Part of a small language model's weights.
Training: a variant of Adam for these matrices, 137M tokens.
Each number is 128 + 32 x the weight over its row's rms, rounded and kept within 0 to 255. Layers, rows and columns count from 0. The size above them is the row's rms in percent of the matrix's.

# layer 2 MLP down (transposed), 512x128, rms 0.119, rows 246-258, columns 0-127
size [102 101  91  98 101  90 104 100  98 102  99 110  99]
[[154 160 177  87 168  61 131 178 115 165 106 161 110 149  94 117 122 109  97  67  86 144 132  62 116 135 120 178 152 114 157 173 103  94 122 112 118 180 144 102 114 150 107 111 103 129 147 105  70 161 170 127 126  98  87 144 131  88 190 176  84 161 130  80 100 136 197  61 122 140 127 127 121 102 119 174 154 120 145 170 107 126 130 169 107 112  82 136 114  76 100 103 138 109 126 144 178  84 168 167 198 132 102 115 113 106 153 125 170 102 105 132 159 132  95 115 135 183 102 151 114 105 128 167 146 162 171  44]
 [136 180 136 107 133  71 145 156 145 110 127 157 102 115  85  99 136  96 144 134 156 155 181 121  90 161 106 146  61 131 113 124 137 206 121 174  75 135  88 126  59 136 103  90 163  82 110 145 148 149 144 118 107 144 119 122 112 116 145 147 102 100 138 113 183 105  74  74 141 127 132  81 148  74 139 144 163 129 157 116 120 161 106  61  69 126 133  77  63  60 141 117 155 155 187 139 153 128 136 186 174  72 120 131 159 121 188 105  93 111 122 104 149 126 124 120  68 128 118 116 122 127 144 155 203 155 183 149]
 [165 120 200  90  97  77 110  96  90 156 141 119 162 114 155 156 163  99  70 123 167 107 101  92 146 122 120 161  93 160 200 142 119 191  93 108  94 112  63 103 174 140 160 107 148 111 128 103  75 190 125 109 134  96 155 158  99 102 134 183 163 139  89 108 131 155 128 170 103 209  82 177 157 148 115 112 141 166 168 141 129 138 193  91 159 163 188 131  81 136 121 151 123 110 129 124 157 113 126 107 141 130 161 184 164  97 142  98 157 121 132 148 116  98 149 109 160  79 127 104  72 178 112 158  85 142 145 122]
 [ 88 147 151 149 157 146 125 100 171  88 129 132  82  70 147 142  99 159 161 158 199 155 142  88 183  84 134 133 138 146 141 103 125 171 128 129 202 127  75  95 153 191 143 151 113 143 177 143  84 132 147 102  91 140  90 146 111  98 106 139 133  93 136 110  55  72 138 133 109 135 114 108 149 125 115 185 120 177 156  75 110 142 108 148  68 147 170 165  95 144 124 157 112 105 161 147 143 130 142 159 120 109 156 141 142 178 176 192 156 152 141 119 126 139 123 106 114 131  76 116 180 142 186  46 188 169  99  97]
 [122 137 152 136 180  84 117 120 159  86 137 132 128 146  98 161 106 188 116 110 135 139 108  93  98 131 156 154 163 140  22 100 137 161 129  79 130  84 122 108  88 170 180 163 195 126  68  96  84 104 124 136 207 108 142 123 116 175 120 118  83 145 119 102 123 114  86 186 163 111 145  79 123 109 106 173  93 103 132 143 133 103 115 128 109 139  82 172 201  64 117 151 156  88 117  92 131 131 136 119 114  93 151  80 159 168 107 103  69 101  88 140 104 123 144 111 131  79 114  43 155 124 108 151 115 105 137 134]
 [ 90 148  97  95 174  62 126 116 129  86 126 135  67 117 135 123 122 133 143 116 138  82 165 128 145 107 145 109  96  70  94 115 154  97 114 105 110 158 119 102 142 150 151 134 120 118 124  74  73  47 151 132 151  77 175 116 195 111 100 176  75 141  83 115 150 119 150 106  96 142 147 121  74 144 139 149 105 184 115  93 176  69 120 169  79 120 106 112 168 170 164  54 150  89 175 132 156 120 159 121 127 119 166 136  82 127 120 117 152 105 163 146 149  99 183 117  91 102 109 169  70 101 128 208 109 127 160 101]
 [155 108  99 136 179 119 139 149  89  94 139 105 117 109 185 118 116 164 115 195  96 105 144 151 130 177 109 125 152 125 141  87 152 183 132  99  71 119 104  74 112 144 153 123  80 126 180 105 210 117 120 165 110 111 162 125  99 128 140 112 146  92 140 140  96 112  63 136 113  94 153 117 156 137 170 128  96 185 124 104 167  66 112 170 111 141 122 139 178 135 140 103  65 120 133 163 143 210 132 154 166 139 140 126 147 178 137 141 131 210 124 160 129  39 122 126 140 175 148  90 111 133 155 165 211 130 114 111]
 [137 146 199 143 106 131  83 118 133  97 116 120 145  88 147 168 121 118 114  21 115 178  72  97 140 192 131 111 140 118 142 114  81 118  61 105 170 175  92 114 112 117 142 139 135 142 144 147 104  86 101 102 108 136 135 156 114 110 124 176 115 119 157 114 144 143 134 148 150 159 113 115 122  58 108 169 125 169 173  84 118 170 177  93  96 123 183 113 137 107 151  92 130 107 137 137 178  75 190 175 130 108 216 139 122 167 116 161 203 136 118 120 176 136 103 160 137  78 134 150 137 102 107 111 172 134 180 102]
 [163 135 110 167 130 132 124 136 155  77  95 188  62 127 137 106 148 155 144  90 193 175 101 161  94 103 149 129 116 152 116 116 145 125 107 149 123 229 147 112 137 191 158  89 139 147 160 137 104 130 123 149 166  89 140 127 111 156  93 130 125  86  73 126  89 171 117 126 136 167 181 148 125  95  96 150 131 141 148  85 166 165 135 112  84 174 121 152 189 145 162 128 156  77 113 170 138 142 117  83 130 153 119 134 124 122 181  62 148 174  73 121 119  72  93 164 150 133 109 107 120 111  98 121 150 155 216 193]
 [139 118 114  95  98  43  88 153  91 127  79 149 129 105  66 134  83 162 152 112 125 144 116 155  62  81 124 153 123 100  94 133 101 123  69 142 132  92 151 148  65 154  75  99 117  92 133 160 156 145 133 125  68 172 139 141  95  82  94 103 114 169 116 205 182 136 117 133  67 150  98 143 110  99 181 161 137 151 122 155  95 156 142 182  77 133 108 154 126 139 173 131 143 137 109 177 114 182 115 156 119 103  62 170 113  99  81 186 123 124 128 142 133 138 177 156 126 135 126 176 141  97 130  85 103 108 162 166]
 [144  85  78 107 100 153 157  94 124 114 156 141 121 153 105 144 151 147 125 163  57  74 152 142 153 192 127  87 167 118 142 102 125 139 117 190 135  89 139 109 119 118 102 119 138 164 122 139 128 135 202 183 100 181  86  77 136  94 132 117 117 113 110 137 143 122 147 126 119  92 144 161 150 115 105  73 148  92  85 171 129 131 124 107 107 177  87  92  91 167  83 126 172 158 174 162 200 149  75  93  73 138  76 127 154 150 136  78 125  83 106 165  39 149 145 131 143  62 119 111 112 130  98 153 120  69 128 156]
 [159 176 109 168  96 171 200  93  47 146 189 105 118 111 142 181 145 144 161 154 195 157 118 135 107  77 130 122 139 138 175 121 149 130 109 113 130  64 136 152 109 145 136 128 129 171  67 166 108 129  63 125 136 133 149  73 146 164  86 112 125 158 183  85 113  92 116 110 102  88 151 154 120 116 124 158 116 174 114 155 162  83  93 166 127  68 130  68  97 119 116 151 112 111  85  53 113 134 127 156 145  90 138 140 117  87 174 163 151 119 152  53  79  91 111 150 166 120 164 122 155 119 123  98 147 137 143 132]
 [ 70 155 127 105 169  87  88 144 137  83 115  71  89 146 105 134 146 111 135 101 127 175 164  75  95 109 154 154 170  92 166 127 137 137 115 157 181 127 114  94  94  71 153 133 143 108 120 157 156 127 158 124 148 101 151 172 133  99 191 119  78 103  73  74 155  98 119 113 151 184 124 118 150 142 125 162 147 136 150 105 124 165  96 110  95 129 103 154 143 137 142 169 107 169 144  75 159  43 163 174 167 182 127 141 137 176 192 120 102 136 128 157 185  97 112 176 103  99 138 104  63 187 139 153 144  94 165  94]]
# layer 2 MLP up, 512x128, rms 0.14, rows 247-258, columns 0-127
size [100  91  96 102  92 108  98  98 100 103 111  97]
[[ 92 157 128 179 111 131 109 145 111 117  83 171 132 142 164 141  68 141 157 100 130 120 158 219 156 103 146 102 185 137 111  48  96  90 110  83 141 114 180 155 136  60 147  53 119  94 131  85 127 102  77 117 138  55 159 120 145 150 137 145 146 144 125 114 116 149 107 106 121 129 140 106 109 175 115 156 139 143 138 137 144 102 149 142 185 124 131 116 131  92 116 164 100  97 127 114 123 168  94  64 171 151  92 103 106 174  92 117 125  86 142  95 157 138 137 132 119 149  95 177 158 161 176  50  52 170 157 115]
 [147  86 103 189 163 122 147 185  63 161  99 139 116 145 106 127  85  85 170 112 123 164  84 122 131 164 148 171 162 165  68 123  91  89 142 127 124 130 108 133 173 104 182 113 117 189 137  95 100 124 116  67 127  87 106 100 105  98  98 132 152 116 173 128 107 135 152 166  99 148 116 145 137 141  95 137 107  78 158 170 117 103 126 100 123 112 112 214 115 178 173 147 106 108 129 195  87 103  81 204 118 101 150 126 114 103 159 104 191 118  95 125 109  66 138 107  94 114 124 151 115 140 179  52 112 147 105 121]
 [138 104 112 164 107  77 185 177 119  99 126 100 139 160 134 104 116 132 112 160 152 134 102 118  91 130 117 127 167 170 137 100 155 164 141 158 126 195 139 146 129 120 127  54 105 183 179 135 125 139 105 148 124 112 137 153 151 116 130 105 111 119  89 132 171 131  25 156  97 116 133 140 128 125 163 123 148 146  67  86 145 159 192 108 120 118 149 145 150  63 200 117 106 103 173 165 125 116 148  90 101  97 145  44  93 210 156  91 146 107 145  99 127 151 150 158 170  83 165 141  93  83 149 123 181 171 105 157]
 [ 54 137 140 107 147  95 178 154 153 118 122 120 121 139 157  81  74 162 152 123 112  89 125 139 130 105 155 138 146 127 138  88 107 170  81 102 146 140 128 141 139  55 193 116 121 149 136  93 127 143 106 199 198 123 124 151 171  87 141 102 125  87 117  92 114 137 113 145  84 181 100 102 137 178 131 132 143  87 131  88 172 138 138 179 111 115 149 186  87 138 149 196 122 184 149 137 194 187 100 123 168 118  96  73 117 113 116 126 122 180 211 127  85  98 125 158  63 125 167 144 129 144  91 154 130 156 120 151]
 [150 170 124 150 130 104  95 161 149 159 139  94 132 106 126 116 130 191 140  89  64 160 146  97 177 168 189 179 101 161 104 134 141 111 144 180 157 143 130 150 116  89 115 141 167 148 150 165 129 154 177 101  74 137 120 128  95 146 137  80 115 137  27 168 109 104 139 110 153 123 130 127 167 173 126 136 114 202 151  85 113 160  73 116 142  98 111 196 137 138 106 144 109 152  94 121 127 109 118 178 169 117 100 149 129  94 152  71 148  72 107 167 102 105  89  71 122  92  66 144 105 108 114  83 114 197 143 145]
 [104 124 124 146 100 108 109 149 103  93 115 113 117 143 193 117 127 127 122 183 101 113  89 164 110 142 114 109 132 146  68  90 153  82 141  75  99 159 118 176 180  83  34 129 132 126 100 158 136 127 173 113 145 111 134 158 141 121  91 107 124 119 113 169 111 178 139 112 163 150 108 187  83 154 142  67 153  97 108 110 102  83  71  97 136 147 124 174 173  77 112 160 167 160 172 178 134 116 142 206 116 186  81 158 122  91  79 123 184 110 102 134 168 115 117 132 149 153 147  63  82 109 153 155  90 118 148 148]
 [143 154 145 169  49 116  98 144 103 134 134 112 104 136 116 166  82  79 162 109  58 194 118 122 159 137 144 120 174 164 111 128 108 132 108 102 138 187 128 138 115  55 111 144 135 103 194 142 147 116 117 145 135 112 146 117 146 176 200  83 121 138 245 140 162  43 142 110 143 110  93  98 107 122 105 164 107 134 123 166 215 128 146 172  96 147 148 153 143 169 111 111 120 148 139 142 134 111 105 154 127 162 129 141  96 139  92 105 162 143 137 141 107  94 125  76 136 179 114 142 133 123 118  99 103 115  92 204]
 [163 133 120 114  98 171 139 215  72 138 127 138 193 143 132 128 157 109 162 161  91 126  84  97 179 114 156 122 160 113 229 147 120 124 117 123 123 202 130 164 155 149 117 194 185 144 115 146 128  88 135 144 126 151 180 109 133 123 152 120  59 141 147  89 126 112 152 140 141 118 160 111 127 150 154  98  98 150 144  62 179 142 122 158 150 162 130 124 111 123  67  97 175 105 141 141 147  60 139 154 120 138 147 192 139 127 143  78 163 136  94 179  99 107 146 132 162 109  83 157  98 128 143  94 108 174  59 111]
 [150 162 112 169 139 133  73 182 126 190 130  76 163  89 171  90 157 136 164 121  94 119 115 110 116 132 163  98  84  80 138  95 142  88 174 108 110  97 176 111 148 129 160 130 152 133  79 130 178 169 105 162  74 176  97 127  93  78 122  48 123 115 120 161 127  69 140 138 111 160 171 119 109  92 144  43 153 130  81 116 132 147 102 116 129 173 130 182  90 132 127 104 149 131 122  99  96 149 148  82 183  99 115 120 101  89 104 128 136 118 114 135 206 152  92  95 147 104 180 103 107 146  74 106 135  72 119 134]
 [131 136 129 136 126 143 133 134  90 111 140 131 153 149 130 141  95 102 101 118 128 128 141 161 145  50  68 128 164  98  82 150 195 114 137 118 161  75 147 127 184 147 132 122 100 137 154  88  88 147 157 146 146 150 153 173 181 121 145 107 112 157 109 105 118 149 129  92 166 123 149 154 114 215 131 112 134 163 160  85 146 153 155 156 151  82 144 172  92  97 182  93 100 136 138  81 174 127 148  99 161 146 114 115 139 118 176 134 107 123 107 156 223 144  49 148 139 110 186 177 128 134  77 132 103 199 163 207]
 [ 84 151  74 104 108 114 151 192  62 143 203 134 156 129  58 152 140 159  93 101 128 122 128 173 110 116 159 153 124 129 166 146 140 164 134 122 106  94 130 176  92 127 158 112 117 206 109 142 180  75 143 110 124 150 115  91 121 164 118  54  95 118 166 114 146 160 110 143 148 118 148 146 135 107 171 179 156  50 117 191  74 148 108  96 145  66  60 116 109 125  91  97 139 122 150  99 107 104 132 129 128 168 155  83 158 102 190 131 152  88 135 160 109 117 123 145 152 130 117  97  75 136 163 100 174 144 162 125]
 [ 98 119 131 123  88 126 160 163 123  93  98 180 123 192  95 113 113 119 100 174 199  69 118 165  66 165  92 129 154  99 151 142 148  86 112 135  84  99 163 167 140 115 134  96 122 117 144  96 105  92 128 185 100 125  84 165 123 100 134 155 137 102 135 102  97 112 138  82 127 196 147 180 104 118 145 134 121 142  61 147  78 107 144 104 157 101 124 138  69 157 109 128 125 116 135 159 177 145 100 133  98 155 113 175  79 183  74 118 119 124 158 109 221 131  57 189 117  81  70 153 126 142 148 116 138 154 144 122]]